config.yaml
n_layer: 15
norm_place: "pre"
rope_fraction: 1.0
init_std_o: 0.0338
init_std_down: 0.0
optimizer: "soap_variant"
lr: 0.00504
lr_mult_o: 0.745
beta1: 0.95
Each number is 500 + 50 x the weight over its row's rms, rounded and kept within 0 to 999. Layers, rows and columns count from 0. Numbers have three digits each. The size before them is the row's rms in percent of the matrix's.

# layer 5 MLP down (transposed), 512x192, rms 0.17, rows 136-207, columns 0-63
101:398487541453467535576491508462489538510487511591476470509507550594483458506535461456491503487506545487503546504479419510591612548570482513549482553450398593483602470518417418502563539527457397
097:531540515560510578476557467482637580506521562554460488429434482561501425523470504613427519517510559422511578538492408570498448467511439425456491428462554597492462530480514575469509542468426486
097:537591488436544492577506584560575477440565539457455551471559453610551570483442538525433577490454556494512532523490470567471518515629497545567503545488504508505466527457571513499433446491496568
095:453587565552520488508445545483480451489484442497537538531544557477549532522512524549456437452525417546466587439529508450547493561506425512481477487551505511502458429523518452442470476572627528
099:568498572520489482451541581476503521450369483521482528450504575469484436472449417556425513435398569445486481527569451525463510471473416446412445429475475467434475491524477494488474586518548557
102:479483457491544553542591461558554513526497511486506493525589568549504575574585555617451422579554567496462509545516396560504482399441412534512558429547550552408602456461431620507513449440493598
105:510407409525460535494504447441547508437497543543517506623506611504446511414562505523496551591460469608570531518447403550581526472524392417529476497465456492447556494557450545406454515454476490
086:454457464479587546431497450527448523569557501504424427545438517514517420468518542427518604498525513512479517503523617448479506524524627553569501509499494478438563501422523489498504495462554514
103:595473516472397574530535477443472412488572466528488624561448452487455570451529560508512494633467618461501476514455541511466635528502536493436430568488560498501534574497559513553473468496506499
109:438507597420492528592457547552513508480552494516622480433527537552447466574493530507550507542494470602492439518424448475480430483460514603470508541447457535569441465470559508476517484503449468
098:530489413530601377415456529472503455492446502491523381423516479477531533423505558557569386479561480551533500532523460512511506456464590432597515464476481521478382422556564510442508458447431456
083:466453559470530564559399593466487573456445525467476443479494477579436528499481512497536474504393516505486396384519513637497436478407561488415532480447445497489457492513409461499564474570529428
101:468528509559485468564485608545457508532546527441462460562512437496571511542450574585488448534547513456535509490496595526519496537490454506492548518531545491401456408607533450597440400511521509
095:473429476518501459608516590393511527511478459503500533477576429587467489502512456483482436492495556502510526446422571470512512505507469559456438454536572511394526495523541580499477478485453487
091:503526529558562461529487570484478502470495485563449501505565488583426479545527576599441486501497547526516487446586499471558474526514471413498473446351594424523429500517504488593545404545549532
102:570550551496534536525551526526540541604502520460412596482577435578469552570535594503446565581537522537412448460427511499509554530538495432517454520563463475588464511554487419504497590563505524
101:496497415593495493505520452493508590502558425399553590557533486537437546502492490515529506528573529562517519621397604557452436598436486537529482483505510502510458469548524461588541574450480491
095:472518525469505533510476476465518466487502534496468571502453585508524551430441470469526484594622467477464563502493639442469490482478538564624423402521491449508469504549471529527472564494482450
095:396512536431520582469454551455528515515452460496502379429535528497477545487400430516551492485433473481573497459542546533528523526480601562485439459453512403558543486614513532476538443558485504
106:464457580521532426634500456457471505547392538495545470508547509507511470439470559476502450465475546477479447552440539519531467591633528498463464513542393462481466430556553434497540480585510514
096:487422579466477538494463486536551481502485425546682473486465485445484457578454489563516555500485495394516439538491551573452544472557505518569548580480592527530517509582495493507544544558473419
098:495419504544553416535503515526552413507584489475471528512531567412375518601477490429519572478603617496529464566562524514516532534521534461442540503435494382463558522451478535495481562509519410
093:501453483528464498566500484586512486433544461531522515499557595487586492413503447489410474530459446560533461504572572464488464540460528485502442517548470528528455466536491489551439505517556421
092:511617585568418500527436412427549482492573492526550510445524552436568503520528529522454479505429573476580470507498560529491531612459498542447611443542415471566462655545480614441474443506558481
094:572479470492543531415519536574537555378598483521504518466521459425484616566513420568516601472468429525484599668523509563524548469530435512541521479561535493480469524581476505422580497528502455
105:467468464509512526470394490625439524479469541540548547492397538467491437634453603510497395517539613522533545531548550455588510568497495516452589498525555491469584416519524536414471509447501513
096:508511493498567566539536509414590501477501436553489524568447555519480493451508554454538390423456540465590548477536485469416490526486406433554556541447565477510467554486464490517539543491443527
096:485413435493491494594524483507566404521508480479527582499425506520522500446543400481463540569495535512425432522585474474560572528503539428605511559459601502581434506518394582473553520546498424
104:408477502458522503494477534550498523535455421453428471482476564479574424458498511560498490486431466508397453547491413480481591573612548397571508513504525495542513461464561533529549545485435525
099:504417487478538412373447536510494463476502492443587579502543446518557428467533539516502406478423439558406570466548431555503572491519424525523446411530544534477414438480516463440528510470564537
108:549480507492524491494546515503498584515409504550443486484494542490539585510436486521489411489480532506510593490468534504447550403532486433573543476550449536501497623521474403454466526523552516
102:485491477415575521454474431533467465489519483525412547557464503508541464515528540466489514581452518502529439548492516494534577557607528556574418483518602529438533514490479520408557451513461466
098:523453491503550646480615508526593521520499600494475499496493471527448534536486496513506436531561512538527513523526542443529463476440430439537487467451411487613398514527568486396516509538502593
095:465493539484566480548519495539456515471490587349460563559537530423537572556452576595520618489496518556485567543451469423493531557473521502508449393519505459524515438470511498506525545457450508
102:415549554459473475451469508467465466469546484515492450583536526554487473608515529508511500576507409538563455380557537487480460563397482479529570487480391447474568420534503615482521436457474462
102:408471505563503530455563518483467487391500515398536468561461525500575537491511406422449417482472510466480498468488465452415544521495472476537495390548486421469445465487457511557491494483538482
106:538535543496464540456460460666583569466529524513547475511507478536464524350548451500544509454510507445571454546507440482540506579494534501589459493462430424456566504511530472571558595436508520
102:515517529541489493511505600538535461541478493550563593453481408524439503511542481506454459515417535381488424542530510564542403505516447565533526643480510446546502410431435499492517496540607541
101:444440486469529516482459447487459514505476505573508505463527567554528513509518611571538474520512486501454479578562480539478491576445551555571560498518511526467477509551577514598428525491483506
095:587487535594469546501531579483504460457493472492537538537481487499519484431488464427504501589491455526495497543489483501503521615518477447524472370565530511468515479505461388454479447551563440
107:548533478527482446501574481556436574464481560479520543496492463454550457553554424482441587376522466441473503437527644487455421460481439523422514536453474465535505519463414376466454457443466464
109:517584461473537486460483497426505596453486451446506552459440541465466564499513519492517453495455428497451488481463400490482469524589506494506479598493475491581433556482460545500495466509528540
105:523491549546470516546514587484505505545545458506456477549455491601536509549555557495442513495424455459469457407452567485469498634512466453470573568477461506557410492474486467411509459434513538
104:492380551564495453533488447511525507574544555532491533532509479552484520503509487415501558600523445465524516580518527518562404547557550453452486480565485434555457515534496443421507570578625374
107:502476443457494465568559472546450505519488507531530416491437512402447588520520498565505553447508571493500548517401472512460534464463518504422390523579506585572505548516469557561535629440446462
106:488531508453383484514501531556508499392515553413540496474513513516478482535632615484495410421484570556410450491534503480455526549587474519512496517506457559559416492512592445403488469417421549
106:575481560541632416569546479650523544520582446523495436556496489590487547461549599470484451481538449444479546441439477475512420444508522607575516534400441502607509560597502548462464509505500529
102:468532506459492506468481578474544522437529531495468509514495585467528633514454487569585561529477467512543557503545481534470484499415555490452480464391509526516545618464524467490455565529581449
095:377465489550531494602568443405526491457478446576461527500452560426492459473530481400566565432545491487483471517554565480529529492495504531513550476539553472484561534501520422568486561413482552
089:440506457492504514562587451470579497481489590538573438513505624537507440543430533517553571516552515567510489639511516451498496426588468510430493470414514440507569523470453546438478529449440558
106:460616519435503459523465488469459427471480491435524476433416554546500449502601401495511411581584507475564478612454476478488465514487465538502496556496539450502456521425443522493484457500492466
088:532499494458518524585494561451519558582531489472562460501549469477557496557404501492539569525578460512482430442493535441540428396478506597499469586414531559411513406517474544422525550414572521
100:525501436478398507514539524413440456478462437513518544519422510528565445470462527410541474553525459536542500422499531420547586502484606500482515556480484495494452599459514574513509500536381493
094:426523447577489476510538500461517464494493499525471492506531483456510579442550528492535560466496526513573518588461502487570437522531583530545467468513446531466618414498546432456412521536508406
100:453490529451507495438487537503514516502593538584440492457463394464453453510476460463506411526449483475582387467467466511577485518490448543433510581594507496519437441463451457531520495449513420
112:510485569474447489397501486528501476509448465483440508476450551513517576562520483481574477504499462402469447541554512472467549471437442542415564455520487451557496514491441511556545635585508512
093:493597523521514451509509540459500501520450562540474494460401524497410451528523591398515496477552518507587505489561547547536476447577563500601473559430521544432497445585549516550558562471509488
102:503607508523603573514499529570519497492500589492398501428540373594579479495530358548470525568533456512455468448443508432553513457454434550449490481456494471606477443527490519469532431519523499
098:537544540518586521487524483618477435542485499546439491573518551488501493416483492458470525498395579511574465552461349500486480544556489534432550476466542466563537577498584435494437547553504479
100:425537432458492548505485541467556454463457523559464519579528552497538595416515518524534523511552425508575455524501512586563525585575528482421479492446474551440543534479536596451567556477380537
101:592450424533563489535447464599544524591556503521489524523466485496537504549556513557505439492416519528431451465508506567518508548461489421519468545427535558412463558486544442485540566478485518
098:556442545502425541451559480514544485503527545473563603479423528552467526549481556427545577642518510532573449495438563448557400583594503507488457544497519466520425498457517398619481463496491535
097:557446510431544520558500539546544466516537572493472468562493530481584471475652472512532447467478533643507511540481466490553552478532483532527356489513559529420475565575445490469455377460497392
109:506417534525437525517520500478501459394557598493511433494561530392540503533468536429479591393448560613498472432508558515543502430490441532483495483545469461530529491461571507498424477456543490
102:537503465446433544461499488442556508450466562536509463468548544399457488546558466524427488536612545497468462501493421397437436488503649467535526566546399389479483539529473495547571555537521533
103:472443445503496497475499619534495552457494522531489418483487508572510541552451551538409507519535508540504559444557535453517492476498446508487648447499538421443530474515523423536445515483550500
100:448556446537517552454580590488492499657444512574545584507527467570537425524421479520504516506490568406459486525533572450448542388530543504479497461536453497521433511522504557517464463435588508
095:570521514480474546512473435538456495455418441550481556507457417481545507468499567445561553539453449538591503558500516526459587443525446419548490418416444595437629439501424544507553554553502519
096:531532458534545562519519514497523500433522490521501485483481569491482435555462460510453526437385388525488534407526519558509505510518501462514525475489563539536525511506502450454492472530519488
086:498511492490465490449548476498579605473488477523551548447502481492544477464486491451580499442557594597518555509534537508555586500550465578525573503531596476486530470480566524488562503507507411
097:428487489577399546534495492466501476472530537529521523514560456524551445492540396490488590499490487544485474519512576589500501554496547483435518493527539427520438506434522508466566529543425423
096:511563468455439543450554460566545544500559481559527497539578547505529476497522491502519542458569567568481561516490408529515495509592471536468401458561418546530490480529441501478511457534548461
# layer 5 MLP gate, 512x192, rms 0.189, rows 137-207, columns 0-63
097:522430437457577552505496425515496477452485503478480575523500602571574485560458517444527457503372417540467476462432414425494562491552507417542521459524472475473440486523517529593477569553479502
104:521522443539498551452500572537427516376512462533476529522450465453498516514493519525457522501569492529473525457642443536460402581530407519474495534505418591621507563518503509491466499481469501
102:461509523446500553483553489477548517478425565486537430472482525561428516580382465460461426439468543473442455411488503457498474491470509476522510455501539577490529541558517503506471530562462496
099:510592585398494451523503536475496535567453502470507517506554532447519482466368532455504552525424562570526617459564534499489543588548556559412510495519519475542514443448527505522514490501545452
103:511492447568523459461510445424464490474495451497576454486444552406523580444570511494465510497542550505518495598522485521515530491450588478515427547423469420471453525490524609524502569434530479
103:384468474464493483547531543462375534478581560570564473530420543407399458460496526448490439532525620528503522527490511517448572540458512459462578433509532468437417554502512493505554518546530516
090:411530559380465448494510450471516482458540417396474542475427486499557538493564515547438505519528467469388501496499577449565575486515558523549501571488352538557505386510572583605473464398533509
105:478463455509557572429471512552557522487502491532415475582534552490500454463539402417596574568468518472519482431549448611476497501593477406517451483536546503481522495441479402475456385539458570
096:533593460430623512482535500540492498385513551458413558517452462589482536489487607373560522456447572562449501464480547521549546533534529492468581378434566484439486524478595483547558551447504419
107:547486466539601475524494559513591585539431433565523452539458516561481520476461569442362651494536544455506494491539547462488419470511447519494494540435593497540452494571473469522543461516428496
086:454430641561554554542518477474455522607618541493491392507456513576497535549558460497501513599476444614492532558629480509493549503486606406374481501555507573514499500451463459471433457526502561
102:495360454485537595453531508510554559523458469543445509452483453555529430522571483489552493492430496478443500456456500436541508402559536557483507431419506545512448372538454444523503500437511471
092:533554515440458498541492515397454486474486424484497517443552567492564565584474500412529484547449481526472485497472490507517563486438465503505466415453448479646485425342466446464418413453455519
093:537376528495483451504462490458579465511488507426520551590565450395424514522440512616466540528514495493467539408483458569527409456472479526453471428570493434562588506443414455522502541529460540
099:444498446501501529484531451440448493548423465528566627442459544475532547589474488539543510476466571585416408473516495466525497542508482459529577588474563518464577485605568539473446519516455417
099:436402468542600487493435431491582483494449398533468564471401509487555527534492583436484497681498518518551507422483604539526490547521490419524430536501541539499542514508496435490522487452429583
094:589587422412473435485508533375464509485472563521606484523445526507508543484415482472518485586439476520485377420469547459577519539492485506549504534597532522464540500411456440486529533446507497
092:394525401476468549507439512543507495509403513443464503544522483537432434520509506610566513457500503528560457523395532553555419529535476457474432621479469522506490508526491590559524508443580555
102:513488476478496538447483504555515471484552573446434547491540531509492455486513502452512499552579495571504547409514472474514502637486572448528627563570531443531585481521475500548570443433461479
097:524494549450530499496585460438451471602574518440498481502420428468414520460554588510537494467459560537538430499554595524431527459460499508474407534497556384467487571480513575487492457422536552
115:498515470430560512588560506411460528540409418478407423501562485483458462470519466485616495441502493609543581451542522466519546526471533607518559526477502487472458499559489543477521538434484428
102:482544528479522454547495348492536465487483556504482454517479512493544510511508502495547559539426523590457532489557442418632463479507477457502590505420468456399511522501452490523471510477449466
089:587554470517449495533537541593515480519497527474563455492404482560458542573404435480545395460479459514494426434484439472527451506491573633516446521642460447495525489430609576484477553411467421
100:529441575462526415520441468506608430450605525431511488462565500462618514482502531485517540494545532483567420501542554462484491558567508510515458508479525443559508547454569479489457474528426512
107:531524548409457524556499583502543552548569501516456470480512408568456523445500454547547561442478496511444505524525496536531480440526517670502478493461493494531504528487471536506604494475486553
101:619496500534532503526490559541512429530448441445575561514506494489485527570527562375584475565534630535561555542486498518459427481424544461482494472489513547443554462496563452525387532519416538
092:483414471537424551553611468562488542523486530490540473400539478486592451480456526449412566512479541432497497532431552396598526554465463547436574539497449486528474430467493602425544454548494423
097:481476468400556535508457460540452515446499471524499523573495492542554422508569383510581514462505497466448569546409513472528483491484519479443496496517431505440557489537390493575482424495549454
105:491466489479485505459588534554514473521450427428516493449428490502557502513414576538405461564384559560504541465520602476539593446454468520415446458470506389448572534548422499486539412473463459
102:491464464563479509561496465572471508360468417543472443494480591582486484477481478481501462489432446465497465568565540518619512517484449451563568512436529467492509551501576580515560456483495449
107:462463551528526497539421479420612505532554509609541456539511478539607492506482552508512510472476525515510447433585539510455527549515465458515600583580586577398528433540502536600551502504501529
096:505508537507564528465513493489498490525515527491449629534397477476457528461533503569537545490573530458508532508594522523393521500602604447550474532594536561525516524449506460559488507492443539
087:458566565424459523440519507444456496432547491475396532494477569603588486578522451332527555507492527463463507492472534533583590536512412522481404521504517426524452523456468493509455517487521492
102:514518546471495560485510491452484549497526505457431562539498538480472544460466587504503549451510448517497586415539454440461565446564511549439461524445527514530493446610458470524580512527665574
097:579482511521416484446468448491455438541482468481502478540503551508477474441476428486479528463515548505528555421600432523556486511487506461481464564552479485475470524440622559496568505517567524
108:570473535456383493422487457677457539414436521587536480446542464494459592466543388507500501503621381496501467438411511491484537466496534492468460548466415492404423500374489490522552544514582544
107:445543514510527602421436449451537422518447474537446415523603449488498452569536453512548411549502583439469514485510377659514579444557421477484505516476571522526504552486528519586438497507466536
111:449480512459526511408521475483446492586370616522491506506430540551418576499454500463519522487463439507395465489405532498543429533545545498461524549515582421518524529631502601504532520516450422
101:495526456479474468526551556488430515523488471526490523574534502410408563636439561519525481504462455524531501509473474433512454501427548540522416511467426451548558499418508500529496511474499498
101:422484484536546517500467483468547453510459539526502540540452550535562549464583502454516544506477507544375637413487530493500562453476621504450520529561471465496478527414546476546455569475527520
105:466563447564471458550431481407479509478503550434593432545475524468489454419465477448547512580463511509526547528512606571519569455556530456499452543463538567538437587514510520413423529553543466
099:511453442511581585445450527456569533527527502461453502582546610573467437509548434498474498422555492647498534449484495517519486476492588453470464488564438369520588500434516514559538527561394495
111:458539538457453447401542452487435456551575525503607488431518545529538440458456549543526517541543535474477497617543482492551539589527581546546537477449494501475489423485557506497564458521510500
106:525401541499471424560520489522502487561520391547464525445509467500578500529543502536539459421573628417486521439446475484519507480463543524398535442468550464493453472520565606507502544517586469
107:578478546462484598572474524506579539553498537554396512579523483388424532476439422539578513465530419523433500384487506522520450507497482507463454514473532345582506555467543425509511494518490435
107:415605429531515545544533472529482560565520453581522529516576498474537505462507542598495440571411535569504479570505416461475468546489482480484502519422524472478508482468509489486576513409350498
098:513492555450462537548454442539504484464536508504511491484501439517474406547588428490532567482541429488411500430538463552598401530530546458525530542578567527468578458476510502434384529468475470
089:472458568394546517506444535473600554535456541461485529465518408527452543507544502504431446563563442405430448535424594473515485464496487550534577468572467433495555490473620497556592525458522479
092:457490525533509421483478547576470532510459546465553555456527537434464576465521493420454492489489480531435545543599492526445477485500521540445434465538584552462460530543447489460643435490466495
092:534513363441514464512557480416502563497501504587548629510452417569528516531523534510515545449484530541535478550412510433523488572483446503537596496578490460538487546506528534483512495470441493
087:422476579535511401486552507550504444536524550474413474470475493505459558515606498496597507480518478549473466509550476589559471582488553451465548457626485401535498494530596438504491517555469511
100:460378498525509428511498477353514458447503425582509447408470531449553501466453533443508499499602407587484399440459465492476475449452601507549501532482459477550453553468489463485596464462476527
102:466403454538461580477499370447544584510489430605534511585491522476627524465480526552573534512412526436471423500433478529579491423515433464483540535416497488562410416499449478502514512480520556
109:432563455462434483567604461627542418434528495505597531587476515463465538439477465505552443617467476583528471494526471568487473557524492509528571417512512491499437414539486465493505384427521451
109:533525512449507552394410511439513529488431565481499476473441512573495542458482487445495458405567469509475576503498546435472395487593503566516475480645514528473577491522570447512538486527469502
090:524561537504528502457535508508491454513431588544379542587529532613518464505542431574460416372551497540490603493514408482528457531442474573466461461480499446520597456493531545432445435464487475
098:510520472543382402531555446361491517528537489516553482498556501538503550424524523518494470552514547511540467454462458540572485463468463458450491526474540514545609460529570575467488512489441519
095:474415608456600576521512498510511538516514494490442596435506439383521466503459502499497531543508587536597481498519582453502517574552502453372534540525549481474486536414459494568472474418600493
100:529480383529376552509466519421418508597501504394578477443483516571539555600418493453533471420491534535488459455551585502485466499545476541563516449491555541479566517503626510462490444496545550
096:519497381448518538518461463567418528600467500401441517450530548535525463426499444530476565497483420444463439534523501590571518498574490556542435547503485521449434622437480527534509543463450522
101:483492405509523533489478560449503482510434572612560514547480532536478496465460454555620602441444511491496502553490528496425493536552518461427514434506539427500417504536455581501573606509473523
092:486406430477557517553493421493418469460508395403418492608508531493599522393477511421488511532423468511571474552444459548478500509432464523474403586544508495530467571503494400491551472499453575
106:388403509565454459510492460490509524491440498512473462549555474565499442490522482578510393509518416462476402498578455542536530519460508551549510495495523517527500515502579514521551512504468495
094:510443487467414486383521553437526456501487490578535477516513470458436494510517521496658546501422356541488502467482456563444448582485567587498523516557480352476543463500538466487571536453366541
110:438516610506509455522496494484507464567547429571495512583541465472550500494409494342535433536462528490609522541467562474486524527631568566528429582541509526571469549477480524468568474529388593
100:518461569439553511529501423511505520379467461569581574420469469510445534420511518430522421487464487499474500487535536479564481535517480542564558434468483467519544534539456519470547484365503497
094:447423449566428528422479531467443495487564477527526488559544462512519550477560458472507404531510551488418519453503466522453509488487506581512492549543537420379564485587552555461457499438510486
095:506458470491458462559556526530603526464501606530579458531490552523437471499475426472513425492540519620524575505542483486455456484439542549495568433463472558455532535474528557530480453510404488
081:472467519512466379496421560551521547481551388555443443499386456562523574501456461502575545462493484575501504471448480480467489497476457475543480569523575448505550500446562474418495534533563422
100:500554446568550543477562519563540552584511524486450533523497481456540495531604534547427518466536531509532475452515518511454409545533543479419446478461491486616438437457585513460538507511476405
099:425552517512436523525564516510611489517543438496543498422515558478539478447463488516560485485564520569456582501567531511479516393498472462517512530577453488490585516462489571422494432503581454
# layer 5 MLP up, 512x192, rms 0.187, rows 137-207, columns 0-63
092:512477559477439468554542584479576494527466538481522538542523502424504513569537541550442541455527536530529484468518414566547501503554464539513518567525531498496480486482520484574513534666403426
109:560557482514516479387510386510436497456546502536570527447488403488453489484534471522435438434499397355494494578523537571455380491517469509516519510500468478496539439533520437453491522514443426
103:611553527448504570541466597602510404490523530516377493555574450534418480433566395481467567480467490538496528505495485605538579550495479401521602541427530502537527510501468466550615547462484509
100:475484454472468432475499537470454493554502439446426549532495516452532531553467514522430495502527527545464556497600466419516632561449570582435496449530495500520524513551494465603487456524484517
100:529498436434522470491543555509396494455508484518541619488526523556469542535539602546566458564510499550543626511530470649428501576508583531517520497577592516475531503557411507529549401463545609
105:547500457534475458462494537563469410422430462515522519489567499554415552502529507490548422519571485521449535454513420457508504548461515558524454511484489525504548408493410422518510470445517508
099:509435556544488464503507546498573506513473515455458498530519461541464559545507353436381484477480497499473528544442367522571541539435465443500475414528573557475495591503420537536528483533554456
098:512514517579493463456516515558513456530464516516540485559450472451502521468541562446518436523454506478500497478477501536561589469486550494487527467443484541393503485530482528549519449463466506
103:508538598593533526459481573463539478504528482399496459513516496475547490522529509480574521545518521508484467515464440470517501494614574593498484455455511552507537370471544429460459513519520509
105:480530520571522530450496483474517485463454431529522448569499370521498509442518620572530431526438525482447417515377598600433443502477578438515476522414486457407416457565527532556546445538461483
096:531516425484447497488517529516527567415565384497567574553545543448546475528395592545517518467505526515454604419497498440429602544479458528557501486512528506508448535469494530515440489498511597
099:501617508491532462505463568490477491433558507500517520410510543472503500449553541580589474491505470493469519464479458434471526514607512521541473540571506488486475457468553561438553540446531423
095:497572477521411564537545561489491526469540427468483554421502553476492556555609456453516507553488524480473491564493504481402547512412562500476527461521396501525508443536570496390537474498524443
100:631515511543485603511530392450491517524497551514407580547573482506487505515514495480601543517578502485488484522475412555492477481473616544401365480558450587555521477606466479457468421425501505
098:516508521474453551424544570595497469538474451483465463481452554612568572517374517476484452520567535533469445438466381510542566515502517440536519498513440524467516484505502510445510447514452452
094:451429559558480494513498436481534453520604518467611504448581509441432517478562608477500550537444528486568566506499429542470576500532504524428430420478482486455472497543438510511517527444441475
105:546404577469471520516513532422436501497499576559448499430546539569515496503463554509451515506498510454474594506483446524518494382484480450577559522530423443457494543514522585506501495488663456
096:539555545499555515458399521395499522543515562543458545531578480462547395485469527469466480482459574521468474431556501436499503532548537549510497556483492526452492497466417520480488484469455549
098:380477524429531516551520461516442551463437493556488585447441559524528520465518439476458522503523482511551516506466461626485553416568420596318444451484468557476435421431525515507493485511479496
099:540457482655585500537417518549531491564581515547547478481459564619495585547433529567432549500385485473510580468446452449462412519446451523493521533585455528500561392522549465527527556505450562
113:484450436543490485488494461465524467517481404468508428533515424429519477456549449451482471543447517567467465520559487466624565546407493589436598537484484510463392450573476388423466575441602421
102:565483511492561465479549482552530430456509457551504457412578480448513506524444581525405512519354503518485536464478541516433449489524471543464478541457418496544412469525490583534602544445454392
100:558543428503406552465479422554438476518510535430438532509481450510472567558509509477450391458485495424521543491445424426534481424499460526458519554488507469486489483598528446383575562481465524
104:392453545494523453494463491506505599490473551417516439450504374448461538446482566568432540494522425551545549552565560445553600555483501575530443506469561475521513574456494463574452470546501510
097:492482567561513511539458457531433500505481488424521530404492559447468528490460516573502500488563536521565489492527581476492387549486360463540447498512513497371514475452551486419500432473532511
096:462609457499531536411542578492585461477529452456474538475404550453512538517471503625490433432496573504470435524507569554557480506511478434464449467491566493513491490486480482510477424458435535
096:491499532503552522585514535532528460570475383567474538462550529477494483458503452540432449452654508465501525538676405391554608503462429538494524623463594533572503468561537525509474433560449533
103:423404556565526541479532503489462527550547538522488439406418543461591463521521382446479467584519564471458531427449452546527554502541561575545516495554478420523511555451535538611521580496521531
099:521486548504453503461469579504501535519449582506468406595464498503487510544414529615450530515477547507484563481469468483504555508455528458547484525544601392459539535450448496531477445533463573
103:464454493475472608459471563509521517492478492489459473484529496539449490520503488544384410471459472467360486488568533505524499498575539431520510491544447501561518551461514451430456496414501488
107:585505440512517454427476568537502502524435541474569442586540469490483500530563417443414466548567407594557516402546468521496566452496506582543515504460547605492492595461547522515516493470491491
094:533524586540484499548599405553503488512407481503596531450452512490539596549468498501535454546446563597537512495512467481480428497454458619520453499510435488522497527512527487453558507503504515
093:431509514570541445449486554487472556550523453552558480583510510493442500509508433421430564503442412421434424479496537507419519449526554501427520462416514465461560569449552416588487562453464475
106:458555489430471504503445480383427514566474511462407437449456451442406486530536406533522505470493534467413575532473546519544478477618493441493487451475515529431398483458496425452508408520631487
093:535472439593497540439440421473537489430505483513506468528621454478516474411587511524497491563401518500492443468386526513440460463381474525535472501459618521482483392593373531531506483545576453
104:452562441503544450494458504608514491469458514539537381485486531497463622442483446453576484468473390546496498622432455543472502478451533371465593578546533500529497478497455511551547448540527537
107:420458515471413509508494590516519475520450552479507478488514463553551556516463600554615529553514527494468522487549439486562480580481460564418456441485411542538563537566549550507508622540556458
101:564423499513513590543534498460461457404431477459523471468479518443521612513539552454555393578511441503483584562511544537475512538534546590488501498435520452499515547447406494568548585510453585
105:511619505533542484516502438505483548514582520519452464493503515562609524466486480569467554540431490482552529527561458557564509448514437556440560518561505562627427442561510516518440417395529603
090:518451548531457432543492509541500549507468472530491494450507502588448405533578470455486555527534584588497586467546600568453467505462428512537569469516563487522548513405431455480504516502549588
106:463524507524552461520487418454437571445575530418456463503528540507444443436461470540505495491458469535469496568484486570551476437545578527556446509575495533553448570561511475515460458590521506
101:539509552479474378542561534476485525547445508408429518466459420543524526423533531432494616517524552585498539417418505477548508498565459644483444523539491574476431460468517520454537523551470606
106:536475463478652478573488555507484437549426517488514561489454392602545467543599448540481557492530526529520489533564562469431514524489477463543465527582420463566514542464549512479483463509461497
099:486483475539445524577466439474574510474439500418470482556582576554561590515505514539492497517524482445542635490406446505465534440556495491492484552525546540502439522453506611503453546487531522
105:400552467536500562401417471519479535509486533521531463509537527552536501573592446425434558555402559459506536482469636543494485487518529515571517601489392491495520451569537587547530375455486522
102:542428490457593456506546556483557505552500429384579494524536406606554524568475500498528518505542430478506430472521516520453390542485531485540523461379477500512614548576545454547512518519535451
095:478518460610395544433498500420539505575494482469438428445568454492439464496494501543581477500509554525418512511552511479525472587464561429478522517575533536592541484548505498456485547438474378
100:486424566456453431452533493472465431443457477517497465535449448482462524435556429540511467600549423502447493523445642516461502457452514567390560478491501505566501467483461469548452527508514508
098:573546472437417452459510539532545590494482420469459568521519456533553580503451508518527544491485572488517454521346537522520314496504461565470453497478417532473489522537508545528569487476555349
100:423439535504449478429383526565460477507505537460452499468548549520402397577500505447535518505535532428498513515475536499518436476493492487497506566576578480550494403471491365515469411489432455
088:497507540551512498478501438509491453485479501506487463496442482556477478486525569584528444514429416487505524591475458505659563449483557481452524513569490479560515620490489512529452483562453484
097:439512499517464516571561525497465478517423445471525436514457528451518539556433509529516591537458529507531505550442455532481517493585502483475523500629449538459535519540496389566581537446539485
091:640577524458479421558518536505446485558487582555430503437511501378429478508489443494494522550510554450598503522510517479511530524429571516505514487519519545463616467529601520523496494492426410
107:480506422552476466590475483566497512487457490492556532478473576406472483621522483502427433553442451462450464498589544482446556545602576500546465554522599451492457493633481477478477455487566492
117:457507562460512453437413502547440502485588483460474469463513571458508541500572439579496461521526453462513424442421459505496394490503561468626496403517470424545448525489562534493459487570488456
091:528465556502383499455500415530552467462535541525572356498574568417538536585470429520612573453503502509570362519474516497512483394488449449500529533477434534498486525522382626570457494524501495
097:438572474499479533438412516520522493428513437582466521454466534578482464502649487525500495488457438448411485539567451562444452388477429485532578464461480412451475435482503457469550458513536439
102:461516500427568520502516479444541505477506515531467459518517466501538469485567434554433544522476573432570528560429432575483544507547501487540493550496477514591465487559538469444444446477523536
098:444580433497480544474459540446459524519537415478607466423453588516518488546526398584504492529529485555476514451511513531578450442506550519569581433571521591558477592533570468616503516460497513
096:485516480494558484469464453438437478574520481380556388490396532471529478457389433546570543416524504462532585475463556442556501596486396478542467439405490412476484483576517519529527536491457508
095:503525553566565474635582392415520502560491513581563490478491539441506470476494483488509509537555545475528476517479502452548480517528469419484568510466602509561502466584541451569554572390465560
099:501587513530530498532495573548492473484493481563547376381483530485500433513469513528544536488517533474470471488527479484463438509540555586563555383527461487471497524533432534547462576495534389
098:471396432548474474525487564507484569547454526538460405547535425504439481447471548535486425472363511492460477463507461559491449521493467460525463503508517481467451589549534469667480486473536562
101:583476412490496512451548598437498460547473425516479455496379480453493516506556522520478502493524503532465560484570537537422492521523528589518457577524481392432507475398417382478534460474518511
109:458454475550502540528529492507411497602527531441509552573513541430482490640484518608465545464497545592504467510479501500479514502471561469455489374439520453386484470563441582571534516530546500
096:536448565467493583640520474529440482417454480415455584529574488543420571495455467590520484455480488502460486457585555555441480499467530427508461445463484398429532533523467451464473498639462521
086:517491521472458480483515536504489483504515502471492495446602489570469582551426480483501435581556524489515481565389489506537545521539485511492463464556504491581521463582498560492547499498482478
099:487512497494419538565489436406528443530549407513508491481461434559526463516523460538521466586473526419551470486421535516535417472442413497461449485492568420459557458454565580505484533522487419
103:548480494409474423530511473588476418459618505498529442489385476489478419535535586484542403544514458507536480528500444535500499609558475437574520519490498367448486478470594526495507544554498614
101:499622508540544514530523555532558474542443513492523435544502470380556504496505564529521512528507543568465517533609509500528492537445507491463448529431492509543482614407481469462480612480451476
094:535505482395591442501475574415483547542525564405516429496473445498424458362554418481509541513487548497470485491487496597449509551539466454556602481376389501466576475547496520580522473507462581